{"num_hidden_layers": 13, "hidden_size": 448, "num_attention_heads": 7, "num_key_value_heads": 7, "head_dim": 64, "intermediate_size": 896, "vocab_size": 8945, "hidden_act": "tanh_gelu", "norm": "layernorm", "norm_place": "pre", "norm_eps": 1e-05, "positions": "rope", "rope_theta": 10000.0, "rope_fraction": 0.5, "qk_norm": false, "attn_scale": 0.125, "bias": "none", "tie_word_embeddings": false, "parallel_block": true, "init": "normal", "init_std_qkv": 0.0289, "init_std_o": 0.00567, "init_std_up": 0.0289, "init_std_down": 0.00567, "optimizer": "soap_variant", "learning_rate": 0.00228, "beta1": 0.95, "beta2": 0.99, "weight_decay": 0.15, "lr_head": 0.00591, "max_grad_norm": 1.0, "warmup_steps": 200, "schedule": "wsd", "decay_fraction": 0.749, "decay_shape": "cos", "final_lr_fraction": 0.05, "batch_tokens": 262144, "max_seq_len": 2048, "doc_mask": true, "train_tokens": 1062000000, "max_steps": 4052, "dataset": "wikipedia_en"}
Each number is 50 + 10 x the weight over its row's rms, rounded and kept within 0 to 99. Layers, rows and columns count from 0. The size before them is the row's rms in percent of the matrix's.

# v: layer 8 attention value, 448x448, rms 0.0574, rows 36-63, columns 0-63
# o: layer 8 attention output (transposed), 448x448, rms 0.0524, rows 36-63, columns 0-63
# q: layer 8 attention query, 448x448, rms 0.0511, rows 64-88, columns 0-63
# k: layer 8 attention key, 448x448, rms 0.0516, rows 64-87, columns 0-63
v36 102:53 41 37 60 43 55 31 59 51 43 49 53 51 45 47 66 49 63 55 36 40 50 46 54 39 38 56 45 60 30 64 37 51 45 48 59 29 48 53 50 47 33 40 60 52 55 57 51 53 51 69 41 49 41 51 65 42 51 57 52 47 47 48 46
o36 109:59 44 56 54 48 38 39 58 55 42 44 41 37 54 42 45 57 63 58 46 51 41 43 51 64 59 60 47 70 44 66 57 64 25 75 42 48 35 43 41 62 49 46 47 46 34 46 49 60 66 58 48 63 39 46 36 49 63 30 51 65 60 56 57
v37 105:35 41 64 45 68 50 44 64 54 55 55 37 61 42 60 58 48 54 41 51 57 44 48 63 41 41 33 51 45 44 38 42 35 75 39 51 50 32 52 44 62 54 66 41 41 70 56 40 53 50 57 61 43 42 34 35 45 62 56 67 48 48 57 23
o37 109:52 41 63 66 70 44 27 72 33 43 45 31 60 50 56 47 56 52 50 36 55 58 49 67 66 48 40 55 41 50 38 42 42 45 61 61 39 60 43 50 62 71 83 71 29 53 47 46 54 59 50 56 46 55 66 48 46 72 42 30 54 55 47 39
v38 091:53 55 56 53 49 68 43 42 64 29 42 56 47 61 60 33 56 35 55 43 44 33 50 75 57 47 49 47 46 46 53 53 49 62 56 42 58 36 51 57 34 60 49 51 64 46 40 68 45 47 34 40 48 62 54 40 58 56 59 37 46 55 41 42
o38 101:36 53 40 45 56 75 36 58 59 38 56 39 50 58 64 32 60 62 35 52 43 45 50 50 34 39 59 62 37 64 47 55 69 56 33 61 55 24 50 51 55 42 44 41 60 54 49 60 66 52 31 67 49 52 23 41 56 45 66 46 62 48 42 50
v39 105:57 48 49 42 48 52 56 45 64 36 60 50 46 45 16 39 43 50 62 53 42 57 55 56 56 51 57 43 61 49 61 60 61 53 53 67 43 61 52 65 50 50 49 56 39 45 40 49 56 47 51 44 49 46 54 39 55 26 45 29 63 52 48 36
o39 103:37 45 40 52 51 37 52 47 42 45 48 33 53 61 62 20 62 39 62 64 27 40 55 63 57 53 82 53 53 58 61 59 53 35 78 54 57 63 39 53 40 43 51 62 32 38 32 38 59 53 58 41 35 52 54 32 50 39 48 39 67 50 57 21
v40 101:49 75 62 50 57 55 56 58 44 54 38 35 40 50 59 39 54 47 52 66 52 57 43 49 68 45 62 51 49 49 54 68 54 51 40 50 40 58 38 49 65 56 55 45 54 60 46 39 44 45 44 57 40 59 68 69 51 43 67 58 30 64 59 29
o40 112:50 60 59 56 65 44 39 59 41 37 59 34 42 42 45 52 54 57 56 52 59 75 47 33 73 58 79 49 53 66 46 55 51 35 44 60 44 46 58 50 54 50 42 43 68 56 59 47 39 48 46 50 41 64 52 54 50 31 63 55 44 52 42 32
v41 111:57 50 53 38 65 56 54 50 49 35 41 48 56 33 45 40 58 45 63 65 56 73 56 50 37 39 46 49 44 59 40 66 45 41 73 53 46 49 46 57 52 57 70 49 55 61 55 21 40 50 49 56 44 45 59 41 53 45 55 46 41 46 62 31
o41 123:50 64 40 55 44 52 27 51 44 63 40 49 26 45 60 37 51 41 61 58 47 51 49 48 30 51 39 55 57 42 46 54 47 51 61 55 62 70 60 37 47 54 52 44 64 64 50 43 61 53 65 34 60 52 60 27 54 48 53 32 49 34 55 45
v42 099:47 36 43 60 46 41 69 58 38 68 62 57 49 53 22 61 53 69 52 58 56 47 47 46 53 38 18 50 60 56 39 49 58 49 50 57 38 64 59 32 48 43 51 47 53 58 46 41 63 39 38 49 45 53 43 50 41 45 50 52 35 62 39 70
o42 103:60 41 45 44 59 53 69 51 53 60 60 42 49 48 49 51 50 56 55 61 61 46 50 47 52 35 60 55 49 47 45 63 34 33 59 40 46 46 58 51 46 41 51 59 46 55 51 51 56 51 58 71 31 55 70 39 46 45 41 50 22 53 44 34
v43 097:54 57 53 40 69 36 38 45 47 56 49 61 62 45 74 35 57 45 45 46 51 36 62 63 52 44 63 54 38 45 63 55 44 56 45 49 37 59 44 72 55 39 44 47 41 61 50 47 38 42 24 61 36 48 56 50 54 56 65 60 41 52 63 58
o43 098:53 59 61 38 41 53 49 56 46 33 43 38 61 45 62 44 57 32 54 39 56 54 47 51 44 56 49 47 53 55 48 51 54 43 42 65 48 45 27 49 54 54 33 21 62 61 57 59 50 50 37 51 46 47 76 70 53 59 57 46 55 61 53 52
v44 103:62 45 39 47 42 50 65 58 51 57 56 53 62 50 43 47 55 83 51 49 50 40 50 60 41 41 51 54 47 52 58 36 57 39 62 60 51 40 42 46 49 33 50 69 55 48 30 51 58 47 49 43 62 48 28 52 55 48 32 46 65 41 59 62
o44 105:49 30 41 60 50 55 47 68 47 45 57 63 42 58 42 36 36 49 59 53 48 39 52 45 47 29 54 61 57 33 57 53 70 62 45 52 56 54 50 45 67 56 44 59 49 59 47 46 61 48 54 61 53 51 38 49 36 57 44 35 54 47 70 42
v45 102:28 62 48 57 39 51 62 49 40 53 48 44 42 49 45 48 53 34 53 41 39 53 37 58 59 50 52 53 51 39 47 48 57 55 47 56 59 57 57 39 50 55 55 64 50 65 73 54 52 42 53 44 48 48 47 39 37 55 57 44 63 34 59 60
o45 105:40 59 52 59 63 50 67 57 42 44 63 27 49 63 25 48 45 31 47 52 48 58 39 51 43 57 46 46 60 53 61 38 50 54 59 47 59 38 73 57 44 61 57 54 53 51 44 41 71 46 48 52 51 57 61 40 52 58 49 61 36 47 53 67
v46 102:38 58 55 51 42 57 62 37 33 57 40 60 58 63 61 56 65 61 67 62 54 46 44 55 70 54 64 55 45 55 63 66 56 58 33 51 49 56 45 56 38 59 60 30 57 47 64 56 22 46 64 40 40 53 57 54 47 49 57 65 52 53 54 63
o46 109:42 56 57 42 54 50 43 53 40 51 44 45 60 70 35 46 43 43 55 58 53 64 55 76 51 71 50 61 56 68 60 36 66 62 36 39 43 44 44 49 35 42 57 35 56 64 50 47 34 57 53 46 36 49 45 68 45 58 54 41 51 50 37 60
v47 100:50 27 60 50 53 42 51 46 40 54 47 50 55 56 40 60 58 37 40 47 69 47 67 36 51 67 40 56 49 60 31 55 40 59 70 72 49 62 63 48 60 71 52 54 50 56 67 54 29 42 57 46 49 39 43 41 57 59 56 58 44 59 41 70
o47 111:41 28 57 44 48 59 50 60 38 61 45 56 32 46 49 55 41 54 40 36 48 60 54 56 70 73 45 55 46 40 43 48 35 61 66 48 57 53 64 38 59 55 46 50 56 61 51 48 34 47 24 51 46 47 53 34 46 50 51 44 64 54 49 55
v48 112:62 61 39 42 49 39 35 60 63 39 56 49 43 37 50 53 36 37 59 60 50 53 49 31 36 46 52 44 44 37 53 45 46 46 57 51 56 61 40 69 51 36 31 62 45 35 69 36 36 46 47 56 51 41 51 52 57 43 56 43 35 74 50 67
o48 116:46 55 45 45 49 30 56 43 49 60 46 66 30 53 39 57 35 51 42 50 38 53 63 49 50 37 21 45 45 39 38 56 47 30 46 46 42 46 43 35 53 40 28 54 47 58 55 53 41 62 46 61 51 44 59 41 51 52 53 58 33 66 59 39
v49 110:60 60 34 64 57 52 43 52 48 40 41 46 52 50 30 51 36 51 51 50 44 61 41 49 45 61 65 55 42 49 49 53 52 59 69 59 43 71 56 43 59 53 54 51 78 52 53 54 53 51 52 46 52 49 54 40 65 31 45 55 42 67 42 61
o49 112:52 61 54 56 46 50 48 32 52 38 56 55 43 44 49 50 33 54 56 46 48 49 27 50 63 48 48 56 49 34 54 53 52 50 49 36 49 62 49 39 50 37 54 37 63 52 43 48 66 42 49 57 36 53 49 32 41 44 43 31 50 37 56 43
v50 096:47 64 46 52 41 55 54 42 39 54 29 51 24 58 49 53 55 55 53 42 37 60 42 66 57 55 56 55 41 48 51 57 57 29 55 22 66 49 58 45 46 46 50 37 55 50 41 43 31 36 72 37 44 45 53 77 50 42 55 47 55 35 42 48
o50 104:46 39 35 57 39 45 66 51 36 58 14 34 32 40 44 59 46 41 61 55 58 62 37 51 67 54 62 64 50 45 59 53 78 35 49 48 53 64 58 41 51 48 43 49 47 34 48 33 51 44 53 58 44 36 70 75 55 49 53 34 47 50 55 69
v51 102:43 50 54 58 45 48 36 38 49 59 39 64 58 53 49 56 56 53 67 48 49 53 48 39 41 39 54 55 41 43 46 64 66 33 56 56 50 55 49 43 43 50 25 66 53 41 72 59 46 40 49 53 55 60 37 68 38 45 52 28 48 57 61 63
o51 108:59 55 35 68 38 74 65 38 42 45 44 58 51 34 66 44 48 59 64 50 53 41 50 51 55 26 56 52 46 43 51 74 46 40 71 47 57 71 48 39 39 49 39 45 64 38 46 51 59 38 54 54 64 63 36 52 38 44 41 43 55 43 48 63
v52 105:56 47 35 53 32 32 58 41 55 30 44 51 46 50 23 57 45 59 57 51 52 60 62 48 49 55 52 46 63 47 61 52 55 31 64 58 66 50 47 54 55 33 34 61 58 52 45 53 50 19 46 56 38 43 59 47 37 29 54 60 49 63 59 56
o52 117:47 67 45 48 37 46 55 30 64 44 40 56 42 35 52 58 53 43 48 53 51 47 44 40 48 62 34 27 61 45 66 33 55 26 75 57 64 32 42 54 54 46 54 46 54 60 45 46 52 58 56 49 47 65 60 60 62 44 57 36 54 40 50 32
v53 103:56 41 49 56 43 67 34 53 42 54 45 41 31 50 32 61 58 37 61 47 56 43 53 49 32 57 34 46 43 52 27 39 53 47 52 29 60 54 54 48 53 43 32 50 62 42 48 60 48 41 44 45 62 42 47 54 64 40 52 48 26 69 29 76
o53 111:66 47 46 61 48 42 36 42 39 50 53 57 56 48 59 58 56 41 64 35 49 71 40 51 53 40 62 46 38 47 40 59 48 43 46 42 51 50 72 59 41 59 30 61 47 38 44 52 52 61 35 51 48 41 41 57 55 39 59 57 34 46 60 77
v54 104:58 48 47 55 54 59 62 36 54 38 36 70 52 64 50 48 46 38 61 45 62 53 49 42 44 50 46 47 42 34 57 40 59 44 47 49 44 53 51 32 47 59 59 45 65 53 49 48 55 56 51 50 48 51 70 65 53 45 50 42 32 69 67 53
o54 101:55 48 33 51 51 55 71 52 57 37 44 57 37 48 43 67 38 58 56 59 58 36 52 41 50 57 30 59 50 62 46 29 61 63 51 34 56 50 50 51 50 67 37 48 46 46 39 42 66 61 37 57 41 46 37 54 57 42 62 66 54 51 62 34
v55 105:47 36 55 41 55 56 50 68 49 36 45 41 64 60 52 49 68 40 46 47 53 58 49 54 52 48 15 45 45 45 39 45 57 48 34 42 49 37 45 44 46 58 45 42 34 47 49 48 63 42 42 53 54 65 42 57 40 60 58 36 47 44 73 41
o55 111:54 40 46 56 57 52 36 68 44 40 42 42 62 46 57 63 49 37 47 52 46 44 51 40 59 55 58 42 31 45 62 54 52 37 44 38 58 60 53 36 45 44 49 54 41 58 60 44 58 51 51 52 56 66 36 66 38 60 45 59 50 40 56 66
v56 112:47 54 32 56 64 57 63 42 48 59 57 35 59 41 69 42 39 44 56 72 52 34 38 50 51 60 52 46 54 64 55 49 45 35 68 47 41 50 64 19 53 50 55 41 44 54 51 63 56 52 37 69 50 53 44 46 54 49 49 26 53 36 64 29
o56 117:52 48 35 59 45 72 69 40 57 45 51 60 69 58 42 37 43 62 60 58 46 37 55 46 46 71 69 42 39 58 46 36 38 56 58 63 48 47 51 47 65 45 33 46 44 43 45 62 63 48 42 54 41 38 45 46 54 54 54 49 32 43 61 52
v57 103:50 48 55 48 34 39 83 55 65 53 49 48 31 45 67 45 69 54 45 43 56 62 59 47 54 49 54 42 57 65 47 51 20 63 56 68 62 43 58 31 48 59 60 33 68 63 56 54 73 55 43 66 54 42 51 52 60 52 57 45 51 52 53 39
o57 112:47 55 49 41 47 51 57 55 66 43 43 38 50 55 43 58 65 56 53 56 51 39 52 55 41 39 60 49 55 48 49 40 44 39 45 42 53 31 56 54 36 45 55 31 66 54 45 32 48 55 45 68 44 45 57 45 36 38 60 66 42 62 55 58
v58 107:37 52 45 47 37 57 50 54 53 37 56 47 57 63 46 46 60 67 51 71 49 61 67 42 53 47 60 47 54 45 46 43 56 60 49 50 51 49 56 61 60 42 39 84 64 44 46 43 40 39 56 44 55 67 25 57 54 51 44 43 67 46 55 61
o58 115:45 41 76 73 49 67 47 46 53 50 34 59 45 50 53 43 46 59 55 55 58 55 48 40 50 72 63 47 55 53 58 27 60 42 52 37 44 52 50 34 67 33 58 53 58 41 51 45 29 63 54 52 62 56 33 54 56 32 33 46 53 39 41 53
v59 100:42 57 55 50 34 63 59 38 54 35 53 37 37 54 41 40 57 56 52 43 50 62 48 69 56 59 58 44 68 62 62 50 69 56 48 55 44 44 58 55 34 54 50 47 57 76 63 50 57 44 61 62 54 44 62 47 42 45 36 64 45 52 43 41
o59 104:37 62 38 35 43 44 49 54 31 45 59 30 63 45 42 43 56 61 53 40 60 60 47 57 44 57 46 52 42 55 61 42 65 40 53 44 56 38 59 54 53 42 67 35 54 69 43 33 66 38 59 45 45 56 65 56 44 38 44 60 58 46 32 57
v60 099:41 48 46 58 29 68 33 46 56 41 45 40 41 54 54 49 52 61 63 34 45 60 58 37 41 58 51 33 51 69 49 51 62 51 38 35 66 45 43 49 36 36 52 60 57 50 48 42 43 58 56 57 72 60 55 35 41 45 35 62 62 58 24 51
o60 101:58 56 35 41 41 54 52 45 45 43 45 44 74 56 46 48 51 53 52 49 55 54 50 37 29 72 20 46 56 45 43 33 62 39 56 63 59 51 52 41 56 48 73 59 53 66 52 56 64 51 51 54 81 52 55 51 54 57 41 52 50 48 41 63
v61 106:43 26 41 56 34 44 41 52 29 58 54 42 47 43 44 51 56 57 44 56 67 58 45 47 54 52 57 62 30 35 79 52 45 39 49 38 44 38 39 43 52 56 55 48 37 52 49 57 70 42 48 53 57 43 66 70 51 41 60 53 58 42 43 48
o61 104:42 60 43 50 62 57 54 26 52 49 43 41 38 46 51 51 58 39 39 51 48 62 52 54 62 64 65 43 57 59 65 38 62 61 30 49 51 39 50 52 49 57 48 38 55 51 65 54 51 43 54 52 53 55 53 53 67 52 60 55 41 45 60 47
v62 112:61 45 40 51 41 50 53 51 64 29 45 50 64 45 52 48 53 51 55 40 38 48 57 45 48 55 62 48 37 53 48 23 49 49 43 44 80 52 35 64 59 49 35 69 41 43 64 48 41 50 50 56 40 46 57 45 41 53 51 59 42 52 31 63
o62 112:53 52 45 30 63 43 56 53 46 52 44 56 55 51 34 42 63 54 47 44 42 36 46 61 45 69 49 33 34 52 33 46 45 38 54 47 67 56 49 62 58 57 40 50 39 59 47 68 63 32 63 47 40 54 43 64 34 57 51 61 45 53 44 70
v63 101:49 49 47 56 43 55 63 77 47 45 47 30 46 46 49 63 42 50 39 38 40 41 50 67 47 39 38 54 32 51 58 48 56 69 45 30 56 40 54 51 48 52 41 56 39 49 43 52 61 49 55 62 43 58 46 54 41 48 36 48 53 43 32 55
o63 109:57 54 51 56 42 41 67 66 43 42 59 50 48 49 47 68 75 43 54 55 26 48 48 71 36 50 55 47 44 56 59 55 55 62 53 28 41 46 54 63 51 45 40 69 45 38 26 43 46 42 47 52 52 56 28 61 33 33 44 48 50 65 43 71
q64 098:55 42 44 47 41 57 77 40 41 69 53 51 43 48 60 55 44 52 43 67 65 52 45 56 69 57 41 52 43 48 46 35 37 44 35 41 65 70 53 45 33 60 64 42 36 44 40 64 62 57 72 43 70 59 39 37 31 58 39 37 61 43 67 44
k64 086:53 61 43 73 68 40 47 64 47 54 55 49 46 59 73 33 62 51 47 50 29 55 47 31 80 50 41 51 72 49 49 51 42 40 55 48 43 47 55 55 40 49 50 55 47 50 33 54 58 49 40 42 44 47 40 44 43 49 55 53 72 69 16 58
q65 090:57 77 50 54 36 52 36 45 56 36 43 63 43 31 44 44 53 61 38 52 55 41 38 50 50 52 52 66 39 52 37 57 69 29 39 57 62 23 58 58 49 41 48 55 40 47 41 40 40 51 51 34 32 56 44 31 34 64 50 58 59 54 28 54
k65 091:43 30 42 40 41 48 41 47 59 60 40 39 38 51 54 47 45 46 47 43 47 46 33 65 25 54 54 50 43 49 70 56 65 64 48 43 53 43 50 46 29 43 43 52 42 73 53 40 63 50 40 62 52 30 54 45 45 42 52 41 54 49 45 53
q66 093:49 71 42 51 45 47 59 38 61 42 43 47 64 41 63 39 35 59 52 48 62 39 37 47 50 56 45 54 46 46 54 51 63 37 22 50 65 37 54 68 45 53 36 38 48 62 48 24 51 55 46 38 51 60 39 29 36 44 43 50 45 47 45 62
k66 087:72 45 33 39 62 50 35 43 39 65 41 46 37 34 46 29 40 49 44 40 48 49 70 57 35 53 58 41 39 64 66 51 56 53 57 41 47 60 33 42 67 49 57 45 54 74 50 39 53 59 34 60 57 46 51 56 46 44 44 48 44 49 33 51
q67 091:41 58 50 55 50 65 38 53 51 24 48 52 70 59 32 51 52 59 50 48 32 47 57 52 37 46 47 61 50 54 37 49 66 41 50 68 62 43 50 55 69 58 44 48 55 54 60 27 29 37 45 52 46 44 65 52 71 36 64 64 32 59 41 70
k67 083:49 42 62 36 49 68 56 54 45 32 49 55 61 53 38 53 44 42 48 49 51 63 63 67 32 43 44 52 40 75 45 51 54 48 63 45 58 47 44 45 66 39 56 45 54 52 52 61 47 45 67 46 48 50 61 68 44 58 48 44 38 50 57 48
q68 098:61 44 46 46 67 35 55 40 34 45 48 59 36 51 42 37 46 27 36 64 61 70 42 57 75 60 49 37 65 38 50 50 30 51 71 44 35 72 43 31 37 50 59 51 50 49 48 63 50 66 52 46 59 55 36 53 42 77 51 36 63 36 59 45
k68 077:59 52 53 54 47 36 50 41 67 58 58 57 41 49 47 41 51 51 35 53 50 44 31 34 54 63 43 59 57 29 55 46 46 48 37 51 60 43 44 56 31 54 55 67 53 41 21 48 56 50 53 38 45 58 49 35 29 64 50 53 53 42 34 63
q69 080:60 60 51 58 28 53 43 38 50 65 37 50 36 39 60 34 35 44 39 43 54 59 32 40 59 59 62 57 40 41 50 52 60 52 35 34 55 68 46 50 53 43 46 55 38 65 29 42 54 53 54 39 54 61 42 36 48 40 37 36 49 53 54 61
k69 089:51 36 38 43 68 33 57 49 54 51 39 48 60 47 42 48 59 59 37 52 54 47 53 48 23 58 50 60 47 54 56 39 43 47 39 39 44 44 45 51 47 40 40 63 57 46 55 49 32 34 27 42 48 57 62 59 55 48 47 42 41 42 39 57
q70 095:66 43 49 43 59 46 57 61 43 56 41 46 40 39 50 52 58 36 50 53 38 49 48 53 66 62 45 44 74 49 65 44 49 48 64 54 34 61 48 24 41 55 60 53 62 46 59 62 48 52 38 35 60 37 39 54 59 64 47 52 61 36 50 56
k70 079:47 51 58 74 67 38 71 33 66 47 55 50 47 43 41 58 54 59 55 44 48 59 41 51 61 50 40 47 66 56 44 47 31 58 53 47 42 46 46 62 38 46 56 53 65 30 56 64 43 48 61 43 52 55 48 55 56 58 48 54 49 48 42 51
q71 087:42 39 49 57 65 44 54 39 62 64 56 45 34 45 59 42 56 44 46 55 59 50 48 44 42 49 39 45 35 37 69 44 32 45 55 26 38 65 49 53 52 47 46 49 61 52 41 52 61 57 44 36 55 58 46 38 50 44 31 52 50 50 57 55
k71 095:56 36 39 45 64 44 32 43 39 45 34 40 54 41 55 64 64 62 42 39 53 54 69 42 48 69 65 33 51 57 63 49 55 48 61 44 52 60 58 48 62 58 57 49 60 49 67 46 55 64 29 59 57 45 53 58 50 43 59 58 40 50 47 41
q72 091:58 65 36 59 55 55 50 54 48 56 50 45 64 61 56 52 59 67 71 54 33 31 48 45 44 47 52 51 58 46 47 41 46 57 52 58 43 59 63 66 49 38 51 48 54 66 45 46 43 28 58 63 47 57 49 48 50 59 44 61 53 47 36 36
k72 114:36 59 56 63 48 57 51 48 63 47 58 50 22 46 59 48 49 51 46 49 44 53 48 48 66 44 37 62 47 51 44 45 38 46 55 63 48 47 37 49 45 49 55 36 63 62 45 65 56 62 57 44 69 52 48 60 32 30 40 68 46 60 27 45
q73 094:65 44 43 50 44 24 57 33 43 45 46 39 48 47 43 57 47 41 42 57 34 51 53 46 50 63 72 41 72 55 61 53 63 62 42 66 43 54 64 30 45 57 63 46 52 42 62 51 45 58 57 33 50 26 58 53 59 67 50 53 59 36 39 50
k73 068:58 51 51 59 50 43 64 50 54 54 55 53 42 41 52 52 46 53 55 48 49 50 41 65 76 52 35 32 55 53 53 62 52 67 52 60 56 55 35 49 42 52 41 43 51 33 33 50 58 53 47 51 45 51 57 56 43 68 45 64 52 44 51 52
q74 081:42 57 51 51 56 46 48 42 53 50 48 58 46 51 40 61 62 54 44 51 53 51 49 50 57 40 55 54 53 56 56 39 52 43 59 49 45 39 32 62 56 53 61 51 43 25 60 63 51 56 51 41 46 51 50 63 45 37 63 50 50 54 50 64
k74 091:41 38 55 62 40 41 32 46 23 42 28 53 63 60 48 46 63 66 54 54 56 46 69 46 45 73 59 48 38 39 62 48 55 46 65 47 54 53 66 53 64 48 51 51 48 67 73 48 55 52 41 62 28 58 41 33 42 52 43 27 45 51 65 60
q75 091:35 51 46 46 43 52 58 58 57 58 65 68 54 58 51 41 58 42 39 40 60 50 46 49 45 47 46 64 32 50 31 52 53 49 42 43 52 56 36 70 56 48 42 56 62 37 37 53 52 51 59 55 48 67 68 47 42 56 37 58 47 59 47 63
k75 061:56 51 52 36 44 51 54 48 42 36 53 52 50 53 45 55 56 34 56 54 60 49 71 43 44 46 50 52 23 40 56 39 56 37 33 47 60 38 55 56 44 55 67 61 37 45 43 41 47 45 51 41 30 35 46 43 65 44 56 44 44 59 37 37
q76 081:48 51 60 49 63 51 51 56 44 62 48 47 47 47 48 49 68 48 44 51 56 42 31 70 48 29 51 51 63 51 61 46 56 41 68 41 44 46 39 51 63 49 67 51 37 35 69 34 54 77 53 42 60 53 51 49 55 52 48 31 58 40 43 42
k76 114:41 47 37 44 44 54 46 45 38 53 39 44 51 60 48 45 59 61 39 41 62 38 62 36 32 55 60 48 46 48 67 46 56 52 55 32 54 39 65 55 55 54 47 63 61 63 47 36 48 50 50 51 38 53 52 44 49 59 50 48 29 58 42 45
q77 083:34 53 51 48 58 66 61 38 58 54 53 65 45 70 64 43 59 56 57 39 66 39 54 57 54 31 27 41 44 46 40 66 35 44 40 41 50 40 17 58 47 50 35 63 58 45 46 63 57 63 45 54 48 72 54 37 41 55 62 62 39 65 51 59
k77 057:62 45 42 32 57 53 61 40 38 45 38 57 51 52 59 59 62 45 48 45 47 59 56 53 38 48 57 57 38 46 74 43 46 44 40 47 48 36 46 48 53 41 50 41 38 43 28 49 39 49 55 37 39 49 34 43 58 43 52 48 50 49 50 45
q78 079:30 43 50 62 52 43 66 55 49 64 56 67 60 54 57 43 55 54 56 51 52 49 46 43 51 54 45 50 45 54 36 47 46 76 46 43 52 30 43 61 47 46 50 54 49 36 48 65 48 69 59 58 53 38 47 55 33 52 58 60 56 56 47 66
k78 057:50 48 57 44 53 66 68 55 48 52 46 34 49 53 53 63 47 56 49 58 72 54 63 45 48 35 60 42 18 47 57 43 72 50 74 64 38 48 50 65 26 52 70 63 41 43 55 47 51 53 49 77 41 42 50 44 46 47 56 49 39 34 40 37
q79 084:55 47 47 29 43 39 65 65 52 46 55 50 46 60 57 48 42 38 52 42 53 48 49 44 42 49 43 38 34 42 39 64 34 54 41 73 54 69 70 66 53 41 59 57 36 51 40 51 37 58 52 67 57 49 33 44 45 57 54 59 51 52 63 62
k79 079:50 51 47 45 44 44 55 56 44 58 61 48 36 51 43 48 44 58 47 70 58 61 39 62 79 40 44 35 55 62 29 46 59 56 70 53 60 68 55 45 41 54 68 50 33 23 44 40 56 60 44 47 57 53 59 73 39 41 27 58 56 43 57 39
q80 086:38 50 65 57 78 55 36 53 56 68 49 67 44 47 41 50 76 74 53 47 57 47 30 58 58 51 57 58 62 62 39 39 40 37 53 46 43 36 52 53 46 54 49 42 55 55 47 44 56 49 38 47 70 46 53 52 44 55 40 44 46 43 41 53
k80 072:44 44 50 46 41 46 41 31 60 36 51 48 47 44 52 49 44 54 49 37 59 44 49 28 44 49 57 49 44 49 62 48 68 53 50 54 57 39 60 52 41 58 45 47 53 54 48 53 51 45 58 55 34 42 54 62 52 43 68 51 45 63 48 51
q81 100:56 56 61 46 64 52 42 61 60 44 53 48 45 73 47 67 43 87 52 35 55 45 54 64 26 43 52 60 50 54 47 67 37 56 61 54 61 54 54 58 42 49 50 55 56 64 49 54 48 46 43 59 65 65 39 41 41 50 69 57 46 54 56 48
k81 107:54 50 26 54 52 38 44 46 61 43 54 45 35 50 60 44 43 45 38 48 70 56 44 45 39 48 46 52 43 61 53 52 44 54 54 41 37 64 36 41 49 47 48 55 43 41 39 42 53 44 26 58 60 49 43 60 44 57 51 58 55 57 52 35
q82 079:63 59 52 43 46 36 56 47 43 37 63 50 61 50 62 53 38 28 51 42 44 48 47 43 49 58 52 40 62 49 50 53 60 54 45 61 57 47 78 60 47 51 49 45 43 64 55 46 49 46 60 39 37 40 64 39 33 45 37 49 56 40 54 33
k82 060:50 47 38 60 45 47 49 52 45 59 63 52 48 42 44 37 54 40 47 57 57 49 41 78 58 34 23 62 69 66 43 49 41 59 56 55 67 52 47 33 57 47 31 45 35 43 36 45 74 50 59 44 49 64 63 41 37 62 22 65 59 61 52 58
q83 085:50 48 55 47 56 39 43 43 55 52 60 59 37 50 49 59 72 63 54 35 47 35 52 60 64 47 52 53 64 57 58 36 34 25 30 52 56 39 52 64 60 47 44 56 72 52 58 46 67 62 47 48 43 54 54 50 60 53 52 56 53 54 71 43
k83 111:59 54 47 50 55 61 36 48 42 41 23 44 58 67 63 55 66 53 74 59 53 53 49 47 35 48 61 51 45 52 45 65 51 60 55 64 50 47 48 51 61 63 43 61 47 47 48 26 57 45 49 40 46 55 44 56 59 59 48 57 40 40 58 37
q84 099:40 39 54 46 53 41 53 50 57 60 50 32 43 55 63 42 47 48 50 49 39 58 54 50 59 47 49 51 49 43 35 61 59 51 42 61 50 58 52 47 38 55 48 64 43 55 49 53 40 41 48 54 57 39 42 45 58 63 42 40 50 61 45 39
k84 082:54 65 57 51 54 53 51 54 56 43 58 56 53 40 43 49 26 55 35 42 51 50 49 64 38 49 54 56 62 67 26 54 37 61 39 47 36 49 45 50 50 40 38 57 62 45 62 55 39 56 46 54 64 43 58 68 40 58 59 60 43 57 62 48
q85 090:41 71 35 55 49 74 56 45 34 46 60 41 49 50 46 53 55 62 17 51 51 71 56 40 58 51 53 44 53 48 53 44 63 50 55 33 51 57 46 46 54 43 59 54 51 58 53 52 40 69 61 38 67 54 49 55 40 45 49 51 46 51 44 40
k85 098:45 50 45 47 31 59 38 60 46 44 55 47 51 59 53 49 47 60 29 59 70 57 57 47 35 46 53 57 47 52 69 41 59 41 46 58 67 61 55 63 57 42 67 61 52 71 73 26 52 65 37 60 39 34 56 46 42 47 56 47 50 42 53 43
q86 100:44 39 55 41 58 36 53 40 40 74 66 37 42 44 51 50 45 61 55 35 38 47 47 57 39 53 67 43 47 39 60 41 50 53 43 38 48 63 52 39 46 61 53 57 69 54 43 49 68 50 48 54 60 63 45 54 57 64 43 48 44 52 47 57
k86 111:45 43 40 69 58 66 50 34 63 54 36 46 53 40 46 39 49 51 56 34 66 47 58 36 51 58 61 64 26 49 49 63 54 50 76 49 57 39 66 67 41 42 41 65 57 49 47 52 56 50 56 74 52 46 39 55 61 38 59 26 44 50 41 45
q87 102:58 47 59 53 50 37 54 48 54 52 29 61 53 68 59 63 43 48 52 22 66 50 56 46 53 32 37 62 34 54 43 53 64 51 49 59 58 35 54 61 70 44 52 52 34 36 60 33 61 39 59 54 62 67 40 34 57 48 58 48 35 52 24 66
k87 083:59 45 44 46 46 38 51 53 38 49 57 58 44 40 46 43 48 70 46 55 65 42 26 55 53 57 49 68 46 75 45 59 43 64 38 65 53 59 53 52 56 55 47 61 35 49 57 54 48 48 58 51 47 60 39 50 65 41 57 47 44 49 56 35
q88 081:45 44 59 49 51 67 42 51 41 52 48 53 45 46 26 42 34 46 43 54 44 54 37 73 62 54 44 60 41 38 46 63 44 43 52 40 38 38 53 39 40 34 55 48 45 47 67 56 51 52 43 54 52 37 60 50 49 63 61 43 57 26 46 46